Weights of a small GPT-style language model, trained from scratch on English Wikipedia.
Architecture: LayerNorm before each block, rotary positions, no biases in attention or MLP, untied embeddings.
Each number is 50 + 15 x the weight over its row's rms, rounded and kept within 0 to 99. Layers, rows and columns count from 0. The size before them is the row's rms in percent of the matrix's.

# layer 7 MLP up, 3072x768, rms 0.0679, rows 1140-1239, columns 416-447
098:54 43 60 58 39 61 12 39 51 68 69 55 56 45 47 40 28 40 26 41 44 34 27 52 60 22 46 43 07 70 42 63
098:50 64 52 56 26 62 57 41 36 48 71 32 71 45 59 39 64 42 67 46 44 40 50 60 48 38 34 32 48 58 52 23
100:40 84 48 59 53 36 48 22 51 55 64 94 57 21 63 63 41 43 34 51 56 63 60 42 63 27 39 39 66 25 75 17
104:51 52 43 59 52 38 41 53 44 48 45 48 47 40 22 27 30 43 63 46 31 23 42 53 30 52 66 56 50 48 32 52
099:63 42 42 22 47 62 32 24 37 34 50 76 52 54 25 41 48 46 30 26 38 65 55 33 71 44 38 47 43 51 44 18
096:45 24 18 45 45 41 72 51 41 31 07 50 34 61 71 39 17 24 45 58 46 46 76 22 42 29 25 64 66 40 63 46
096:52 55 73 32 00 74 52 39 50 41 59 70 60 50 48 60 65 45 53 45 55 53 36 41 45 75 43 59 46 65 45 35
095:74 91 41 36 48 40 59 28 54 49 30 74 34 75 33 51 33 49 42 79 59 51 40 56 42 59 47 08 42 46 36 30
096:38 56 46 79 51 71 57 61 63 56 15 51 66 61 41 57 56 48 49 84 55 52 56 56 49 72 83 38 40 45 65 39
098:46 54 57 43 53 61 61 50 38 62 42 46 34 24 45 58 39 50 49 57 32 40 55 58 47 75 55 45 35 75 58 49
096:44 53 84 55 58 62 65 05 57 44 65 28 57 71 15 34 55 57 35 54 31 49 56 65 43 53 49 31 51 32 38 51
105:75 24 48 27 46 47 45 75 24 42 32 32 43 54 63 66 17 69 13 58 62 67 54 53 53 52 32 87 58 52 41 23
100:45 83 38 63 51 56 41 40 41 32 53 43 46 71 31 61 60 74 24 61 50 42 23 21 45 53 65 66 41 60 65 23
101:16 24 46 65 43 52 27 53 34 58 53 59 53 59 39 51 52 64 17 50 61 72 60 49 67 79 63 15 36 39 37 26
100:50 39 57 50 38 51 47 58 75 66 55 65 75 64 46 54 59 32 43 46 81 43 31 58 48 66 59 63 43 71 30 43
101:48 47 46 63 46 45 19 38 57 52 53 63 63 49 52 46 38 37 40 73 50 49 67 45 20 51 95 47 59 48 79 57
098:43 50 20 44 36 44 45 51 71 55 44 40 38 66 45 68 61 71 67 45 39 34 50 68 50 41 42 46 61 43 74 40
104:71 19 39 64 48 73 59 49 59 57 66 50 45 65 34 58 36 36 59 53 61 26 16 59 53 52 48 64 36 52 44 32
098:39 53 54 41 74 19 51 53 80 52 59 67 46 52 60 32 53 65 62 65 34 80 67 38 34 70 25 49 17 26 10 44
096:75 36 41 33 49 43 38 64 45 70 43 54 37 51 44 42 68 44 34 46 32 41 50 39 46 44 27 57 38 35 74 50
102:54 54 54 66 54 49 56 51 62 63 47 61 45 72 56 59 43 50 43 40 73 37 62 56 33 37 53 33 48 40 47 43
104:47 31 32 62 56 63 49 53 56 38 51 26 41 46 56 40 53 53 44 31 61 65 52 63 56 72 29 52 50 64 46 36
101:57 38 53 35 69 65 38 28 35 37 69 31 55 30 40 38 48 44 33 66 65 50 53 75 29 48 60 42 46 47 26 66
095:40 44 44 31 31 41 60 64 29 54 29 54 59 44 43 51 49 41 75 79 57 49 31 61 58 52 32 31 28 55 30 66
102:44 60 33 51 51 67 19 49 64 30 69 38 46 80 62 60 47 35 71 41 43 52 81 47 26 19 54 44 36 43 52 45
104:63 39 47 67 51 35 67 55 51 81 56 50 64 11 37 21 65 32 27 58 36 46 86 47 56 67 72 41 62 72 44 31
097:50 63 56 65 33 51 72 43 14 56 05 62 46 65 47 39 45 34 84 58 43 44 32 59 52 46 67 53 74 41 54 53
103:65 58 53 44 28 36 67 38 42 58 55 53 59 46 59 61 99 71 32 85 60 50 44 38 37 47 42 69 46 61 55 49
104:29 61 86 43 22 68 35 54 60 53 67 40 54 55 53 53 61 58 49 38 33 34 41 50 36 63 60 66 03 51 37 37
101:29 41 29 73 46 64 30 59 56 46 66 29 62 80 51 54 48 41 27 76 26 49 71 55 67 29 45 53 71 63 49 36
096:58 86 86 19 81 46 54 38 33 46 59 72 34 57 48 63 40 29 37 73 75 38 31 40 34 79 47 47 44 54 54 33
103:61 44 39 32 50 59 26 36 67 32 50 64 41 34 41 19 53 27 80 54 74 68 79 61 29 45 39 55 57 83 62 43
096:60 43 41 57 39 53 71 71 70 67 55 51 62 43 51 18 31 51 30 46 62 46 78 38 54 53 26 40 30 71 46 42
094:70 48 67 44 59 42 71 39 57 41 22 36 34 48 27 46 54 53 33 66 64 54 45 28 46 48 59 75 47 44 61 43
105:67 35 77 47 27 70 27 27 24 35 37 53 70 61 24 39 61 55 46 36 36 23 59 38 38 82 38 24 60 77 53 68
099:67 57 55 46 30 50 34 40 73 29 53 72 42 40 61 31 47 74 48 59 43 43 67 39 33 41 44 72 47 70 44 23
093:50 47 47 50 43 28 59 45 56 53 46 56 47 27 46 44 73 44 53 59 90 48 57 39 65 57 34 59 32 18 61 46
096:64 69 77 40 64 36 53 51 60 53 33 27 52 27 61 37 40 43 49 43 43 44 44 58 55 34 29 71 37 51 69 56
102:57 25 49 47 48 47 47 38 29 57 55 73 38 61 65 43 63 54 58 47 46 43 42 61 42 61 66 53 49 53 51 64
102:49 40 51 47 54 39 41 62 78 38 82 49 37 83 49 56 32 52 64 21 52 54 46 53 51 48 57 44 43 65 31 55
107:64 34 29 54 53 37 40 53 65 46 52 57 60 22 37 47 51 82 61 59 59 52 73 48 45 37 58 16 39 66 44 62
093:73 45 39 22 56 64 63 43 78 33 57 98 63 54 40 71 45 44 74 35 34 59 29 70 31 61 70 49 38 63 66 63
104:46 39 69 37 68 48 52 43 70 53 31 65 55 58 47 42 26 45 32 53 69 62 66 83 49 67 16 42 50 50 64 41
094:61 53 11 57 30 45 38 42 28 60 37 46 30 51 44 45 48 74 61 42 40 21 39 53 27 53 49 59 61 28 42 67
098:80 41 54 49 63 21 47 52 45 50 34 63 44 48 72 25 63 32 57 50 32 19 53 47 48 80 73 35 47 44 45 53
096:90 54 35 30 58 30 60 54 47 54 61 50 42 52 66 77 31 62 77 62 39 46 72 77 42 41 60 35 43 26 45 70
099:43 40 72 45 74 42 58 53 42 59 43 19 67 32 52 72 56 44 43 72 43 46 13 62 64 43 32 65 62 19 44 48
099:43 70 57 50 74 34 40 77 41 75 15 29 60 49 62 38 53 30 43 44 52 40 45 41 55 34 51 64 40 46 42 55
101:47 56 52 67 28 41 53 70 61 43 42 61 52 39 49 42 66 63 51 36 34 38 59 60 31 14 67 58 31 39 55 66
099:40 58 64 51 37 54 29 71 62 28 28 23 56 43 42 38 43 54 35 55 56 77 27 61 68 49 70 51 32 61 51 50
100:50 40 31 49 82 58 77 40 80 86 45 52 50 37 57 45 31 41 45 61 51 50 51 48 56 38 24 67 17 51 53 40
099:50 40 61 48 38 80 20 45 47 58 41 12 61 34 62 40 64 47 71 27 34 43 38 54 23 48 30 49 42 29 52 37
102:36 67 49 29 70 56 59 43 48 15 64 56 29 54 77 39 36 40 42 56 56 50 48 48 51 52 32 27 48 55 56 60
102:41 34 48 47 45 48 53 55 75 68 49 52 47 59 49 63 71 41 56 60 61 50 58 35 24 84 45 38 35 67 48 61
108:53 28 65 48 57 70 26 23 50 28 82 24 51 67 62 47 74 35 28 63 46 63 48 54 31 57 33 48 30 52 61 61
103:14 41 44 59 36 63 44 58 61 66 70 56 60 27 31 38 53 49 58 70 25 74 60 65 46 23 70 37 56 60 55 47
100:31 51 15 46 47 67 43 36 69 58 42 61 31 56 17 44 53 61 67 65 47 53 55 63 77 37 35 67 40 43 49 59
096:57 31 69 52 19 46 58 37 34 44 56 59 69 45 56 44 99 48 55 66 41 52 67 56 44 34 53 45 40 56 46 59
098:36 29 75 49 56 59 60 23 55 55 56 57 82 32 32 49 57 45 48 38 53 55 55 58 37 46 28 49 38 75 53 35
100:74 37 50 31 62 55 74 64 24 75 30 28 73 18 59 36 44 57 21 44 63 51 12 44 37 59 36 60 42 68 62 56
096:21 26 55 62 53 29 44 64 58 39 54 70 32 36 64 43 54 47 66 55 58 64 41 28 48 36 65 46 57 73 78 20
094:27 39 57 41 34 47 36 53 46 70 57 51 61 32 43 48 48 68 46 36 65 38 48 51 66 39 57 54 30 24 33 24
099:38 55 46 38 61 51 94 39 48 44 60 73 50 51 64 39 48 61 62 91 33 73 58 70 58 20 40 63 51 72 67 42
099:39 39 60 67 37 46 63 36 81 26 52 37 30 62 59 52 35 59 54 43 32 49 49 51 47 44 59 44 41 33 49 22
100:32 33 39 69 43 73 13 24 44 28 56 57 46 26 71 70 22 28 22 28 33 32 71 57 46 44 79 27 42 50 52 18
100:71 48 42 52 36 68 40 52 61 51 30 41 27 78 47 41 23 48 48 29 37 35 70 41 37 38 53 68 74 58 57 52
101:53 80 55 61 16 64 38 26 31 62 42 50 55 20 85 56 47 45 64 52 49 54 58 25 68 48 54 27 43 63 42 44
100:62 42 48 52 56 50 62 42 50 60 48 67 41 47 35 60 91 37 57 18 14 19 55 42 69 56 59 50 45 61 59 48
099:44 33 59 50 50 50 30 24 27 49 58 40 28 62 53 46 54 53 45 62 43 63 47 56 54 33 47 49 75 64 27 41
100:44 45 21 32 61 73 46 42 31 39 61 61 56 51 24 29 38 57 30 61 74 53 60 57 46 57 64 60 72 33 62 51
096:64 36 45 33 30 58 60 54 45 38 55 62 65 37 56 79 75 68 89 65 48 55 42 49 29 27 20 29 83 41 47 60
098:13 52 55 81 40 59 44 36 54 56 49 60 46 47 60 71 40 41 78 63 56 73 54 57 57 54 51 57 60 54 27 28
101:63 44 62 31 52 51 38 54 49 54 40 54 66 41 61 54 34 62 44 56 20 55 22 60 54 50 58 67 41 73 66 55
098:47 59 54 40 64 51 69 26 38 44 55 23 53 65 54 64 54 56 74 57 35 53 61 45 46 70 21 50 20 77 81 38
100:27 57 54 78 46 29 62 35 33 72 53 38 55 27 68 59 44 42 54 57 61 23 46 39 46 43 31 41 51 55 40 75
092:42 45 57 58 73 38 42 43 65 79 38 61 66 73 58 43 37 32 51 42 61 46 33 66 59 08 43 59 38 58 54 53
106:34 38 54 36 46 44 57 50 59 38 56 15 68 43 49 44 47 61 16 47 51 55 60 82 66 28 55 57 41 42 62 40
100:56 85 57 44 35 40 31 40 64 50 81 60 49 69 51 66 40 39 51 44 78 25 56 49 41 19 41 44 37 42 54 54
096:48 33 49 54 56 62 45 47 45 40 49 47 42 55 53 40 37 42 65 57 48 20 40 13 55 26 53 58 71 30 42 52
103:27 49 52 81 62 44 48 61 53 46 60 45 70 57 43 27 57 47 48 57 41 42 37 70 73 51 69 47 37 61 36 36
105:70 50 55 42 61 68 56 37 41 79 56 38 42 55 67 69 39 50 37 63 81 61 49 70 63 74 43 84 71 31 48 59
103:61 55 69 55 36 66 54 53 26 74 54 68 62 54 12 52 65 49 60 19 40 59 31 56 84 51 75 44 47 52 49 39
096:49 59 50 33 75 58 59 49 47 42 82 34 31 46 47 64 35 52 43 56 42 53 42 46 30 41 37 37 64 55 40 47
096:70 55 66 32 40 49 45 22 43 46 39 41 40 52 66 35 49 65 66 45 55 59 43 38 76 81 36 33 67 49 79 09
101:57 65 61 52 49 62 40 59 42 38 49 42 41 44 69 79 60 47 64 64 48 52 45 56 64 33 54 57 55 57 49 78
104:52 72 43 44 45 59 31 54 55 35 36 27 44 28 42 43 40 65 49 40 43 48 59 45 61 61 45 41 38 49 24 80
099:42 38 46 63 63 33 34 57 48 44 50 61 83 43 44 65 50 42 24 40 65 26 54 40 31 35 49 80 40 83 77 37
103:53 62 38 68 69 27 27 83 45 44 50 39 72 66 64 65 53 26 33 32 70 52 56 47 43 44 40 61 45 37 49 75
102:62 65 74 59 35 50 30 57 23 49 47 59 50 63 77 54 54 66 69 69 29 14 47 58 32 20 28 55 45 68 40 57
096:55 68 79 40 30 51 57 40 69 51 40 45 44 68 36 53 88 37 36 46 60 36 63 30 59 56 56 53 24 51 59 57
102:67 47 28 43 34 68 57 74 59 52 44 50 77 58 40 42 46 58 64 26 55 30 53 37 64 34 35 43 42 46 29 69
095:57 64 31 43 31 72 60 42 68 24 30 26 80 51 47 49 55 57 48 45 47 54 62 36 53 67 38 14 39 41 60 52
094:30 36 08 21 22 49 10 36 28 54 43 60 64 46 37 62 54 56 52 49 56 48 40 56 51 66 55 52 64 75 33 13
096:36 64 24 53 49 73 61 62 45 57 63 53 52 40 61 61 51 48 69 61 51 58 49 60 57 59 62 53 38 52 31 47
108:45 46 19 66 52 37 38 34 23 65 29 66 60 63 70 32 49 35 33 56 78 58 60 44 68 57 41 54 30 44 40 41
100:68 71 59 49 48 42 39 59 47 40 43 34 58 57 49 64 54 11 54 48 40 38 72 75 47 38 41 52 52 51 60 51
104:43 65 49 42 78 64 50 72 43 73 60 60 60 49 39 41 48 57 63 57 25 13 37 44 20 45 38 45 68 53 57 67
111:42 25 44 73 60 70 56 66 84 83 49 65 68 49 47 41 36 38 78 92 33 60 61 61 33 45 37 72 57 70 89 35
102:64 58 74 51 38 27 63 44 49 44 47 25 62 74 54 71 68 63 72 60 74 57 25 69 48 21 57 69 46 46 74 55
097:51 52 64 39 46 40 44 48 87 57 47 59 43 83 36 31 45 24 58 55 48 13 60 78 32 58 58 41 73 56 48 53